Each number is 128 + 24 x the weight over its row's rms, rounded and kept within 0 to 255. Layers, rows and columns count from 0. Numbers have three digits each. The size before them is the row's rms in percent of the matrix's.

# layer 8 MLP down (transposed), 512x160, rms 0.0427, rows 494-505, columns 0-79
107:135121084160165147124115142132159159142135164168084162120137117134089103141127099092144120124123138151181136184131143090155170092156160140117153147114159138124155118157129140071160167137135149143141125175161174110130139157151172122155148114
117:126141156182116141195113126131100099152161137115153160100113103090118166107110149121129138092122129117124132152143123148093129154132169117157106092092113142141111106136156096133151128157109111105073096153132127089154143108127147137130152115
110:122102130101134131130161145108100114143121106150100105118152144102137142098095085071093118150073133117145172131095131156138175134148115143095159117127118123151162103123124114072150113139130112148134157162143088087134114151159124150136123144
096:138156163188105118132166148133172147144134142101142132140150114139134154145166133105118155150101124119125128091139129129129100108140143172137203173138118139101142130165154124166117121134162123099124112131127170170151142184130144147128133114
092:103088125126128139138124048118162136080127115134134145111124114127150150140139122099159145155107147092136134155192074137102111113139130101160122137106089101141127133131120152161166120165087123146079125151119125102112095106149153143112133143
093:114115159144170114117118147115133119108096167096097138140090112112112094135095116109081144134119149151147146112116137082102094143151120139184159118111136118094133136066129124135129161106133120113121118154101104136162119138137132117100142135
105:137128144130152102119100143095126081098073106097150154144118163133119124119110142134173092139139141130185118146111146142117126143118122120134142100046095147138115154157109166144116123147149147133134144126118151113165116124128145112126120104
110:120097100122116134122122122107162128123149129120135117143162160168114093106120121107142119172155097123126108119126124145179167107135172118113115158143144071146146139131141146133110110130086158151117155146147133135121095148104131115121114158
092:096146121135125120137158131098078116152100129138110121106167116138141127154114139113072125127116111118099135093164134143102084097207119107173164119173161156101167115128114133138147120169128139139108112089145116107109105144123133091109159157
097:130150152085111138134100102111085133144157109148120130185116133126078079208111113128164133150139130152135076164123144133132125109107147092136137127136133130127149138102164139091107120123074156122169122167139128091156120127136134101102132123
112:144162085128094148141149125137158126161156152126128131170131130101146165174109113089098134126123126131129126179107186104143121153137128138151183096157119156102143148137090137087133134119154140159116121108105158133113137098138156103178131151
113:137107155132135147132090098112106128091104125116136114165113111124166110118080112152138143114102162125126172119126182104083116132118090147089136155114122127107151134127112070116099134126150122121163151126102098092174125115155152135143094123
# layer 8 MLP gate, 512x160, rms 0.142, rows 495-506, columns 0-79
110:173142062096149130104166179089100141148090105130164143117141135100173119125140150163138146105126139124158110105138144162128127088151098134138129122158150145122126105150106114098126115143127134159138153137113159099117128100154106091111102150
102:104129082133081148164089148086091153148149123093113154126092141149122161111138138127134083143128116117098146120147115191136124163113107137141157164129173129157121123081124153103162146123151128134089111095085134105113166100146098069134096131
104:142118140058134156126122134085144106145104107152126088119142113119117120118127117139119105085115129120141143122139135151105095135195092129152096145107143082102124148111154179113096134100116092134158121084086095108144091094133102186140146156
109:195119180105101117119155117139098095135105105154153125163163154107096109134137122118139107117127149130141099112113142107132125112109166124093136155111129134148134124137122101102146134147135098100118175115143069133139127113166174127133102138
089:162115111166132135131124161154185100154167129130110144113136109121156135147116168167083138125129179121115129117171100116132114142098146115082132118077125089149111117130112154096168116124088110149133140149118079133134114185141142131112120140
094:142083151113101135120099120136145121146137083085141115137118137108106142118177128144167082089112125110112115161146152122153110094153147176173174133133132090105129114146152172160103135144110105094143126139159144147128105129153118144106119134
100:088140136157105118145132114125168093132140098138146165120163083108123119139109074101124127143150119114147147202143105137128102110110077112154135100151108141096140146173132116133131073162156114139135133135140155127131152163131148119115103133
094:119144179086079141155154156155106120165133107118170145110151114126172137137084103136134148154116144135171151130174142136117140124178090091136147120134097116109119111118134118108141127163119151166164088096154117160155131140112140138152134145
105:083145142072136110138122155154100144173126113120085139112099120139068148128146116041156178131123151136130146131109098119164134133090178091126137135084113134132130111106119104111096132131166123128168149116100143137139158113112133119122153102
104:098140129093129135128185107106128177100134066119101101175124150108127127121135148119120133140102136157157135123104080146113141143137160130093112138189157120116101125129089119114120154117110114121181170168113108083173092150129158129076124104
106:138137112146113122123116154111192178115159140091093133124138137104148147136126112133138107133143165118142097118122100146077168138116156161118161093144154144152139128115138088098114132128131114111145151149095136160151102144140162144119156112
100:137161142134125206171125182173138079156128123146160137125122133165112176162138138132113149130124085148105095127147143147081139123129146125147154131131134152170123139106149132124119073136146137130133167098091146096066150124158097089144145103
# layer 8 MLP up, 512x160, rms 0.151, rows 495-505, columns 0-79
110:122124168154112110129102113171115176128102145134079128120117108138112083136073128095085123118142133123113112146119155115140112132132147143113092150137079134109110157115119128125138127120143110105113088119101156130165143090101112148111137105
099:130132085129127168132135166141131153174144120084114160141098093179129127133126142121137139133139164099105126141099122118118123117132156110114173187121111129107138108118122129108161084081113156150160119122151147130081151103114163145155119104
096:084082092122118090135121115120145113126162069154151130133113147140115149151126128126142164106191107122099132128157137127144138130142140103127099109095106126107170112148141120176139154121103139134182113110116115114063161137144125165130106140
101:143107185115122143116124100148111077106120155156097110192136125128143115108075165114093123153102121124116068137147114132157094122135124163102122119123111137111124130124110103118175099094153111129120111170124134144106129104129113108119165128
081:183139107125107135110107175160172092169166117119138129129151117110142103163134174161101167147140159126127147130165089122132087140107137124115118135066104110155118121123101161101146120135119115148092151141158102096148116170150103115124140137
093:146086161136117138082100139086128128172135120097137117116110101176125159100129115116125152120148118131144160101181134155113128129151089146153110137150176160119154113143119133096131087105098150127129102135123174137147147107102126117112158117
107:133139147126147115147136166153104131140131104110119086117090120128112131174106157193102102095141114127112115114133130099136192156126160132110123179128103111124129131077124069126090193156128143108088130102148083107106125149093125118149173134
095:117120078165107097131070103175121155146140128151106097145122133158109155162135107141132143157111114133104137151093156133119088117106145113117132112142110101144124113125159103124099128080119104107159150160112149125126112128117140107158127113
101:147147090096104100121154141164131106144145151115088141154125141133109105094151106117110124149127123106126129130114128118146161162148131131087157121124129143139123083122134174162147147125140149114164133073120136133115121118087109142109141143
107:124105119161146112115139098112137107155126119097140100137118136154090107131113123127109122163064146157134142102162110143150130098153102113149086144106160133107107129096092092171137106146166124137132100127106082113136124119114129097174154112
106:117124109165158145106118168110167129120121143082129108098148105132181120182151116100132160108095141153133100075117128116110164121149109137106118172082142109155119099143189099094105144122072130115118136142119138119115111141107138131128104136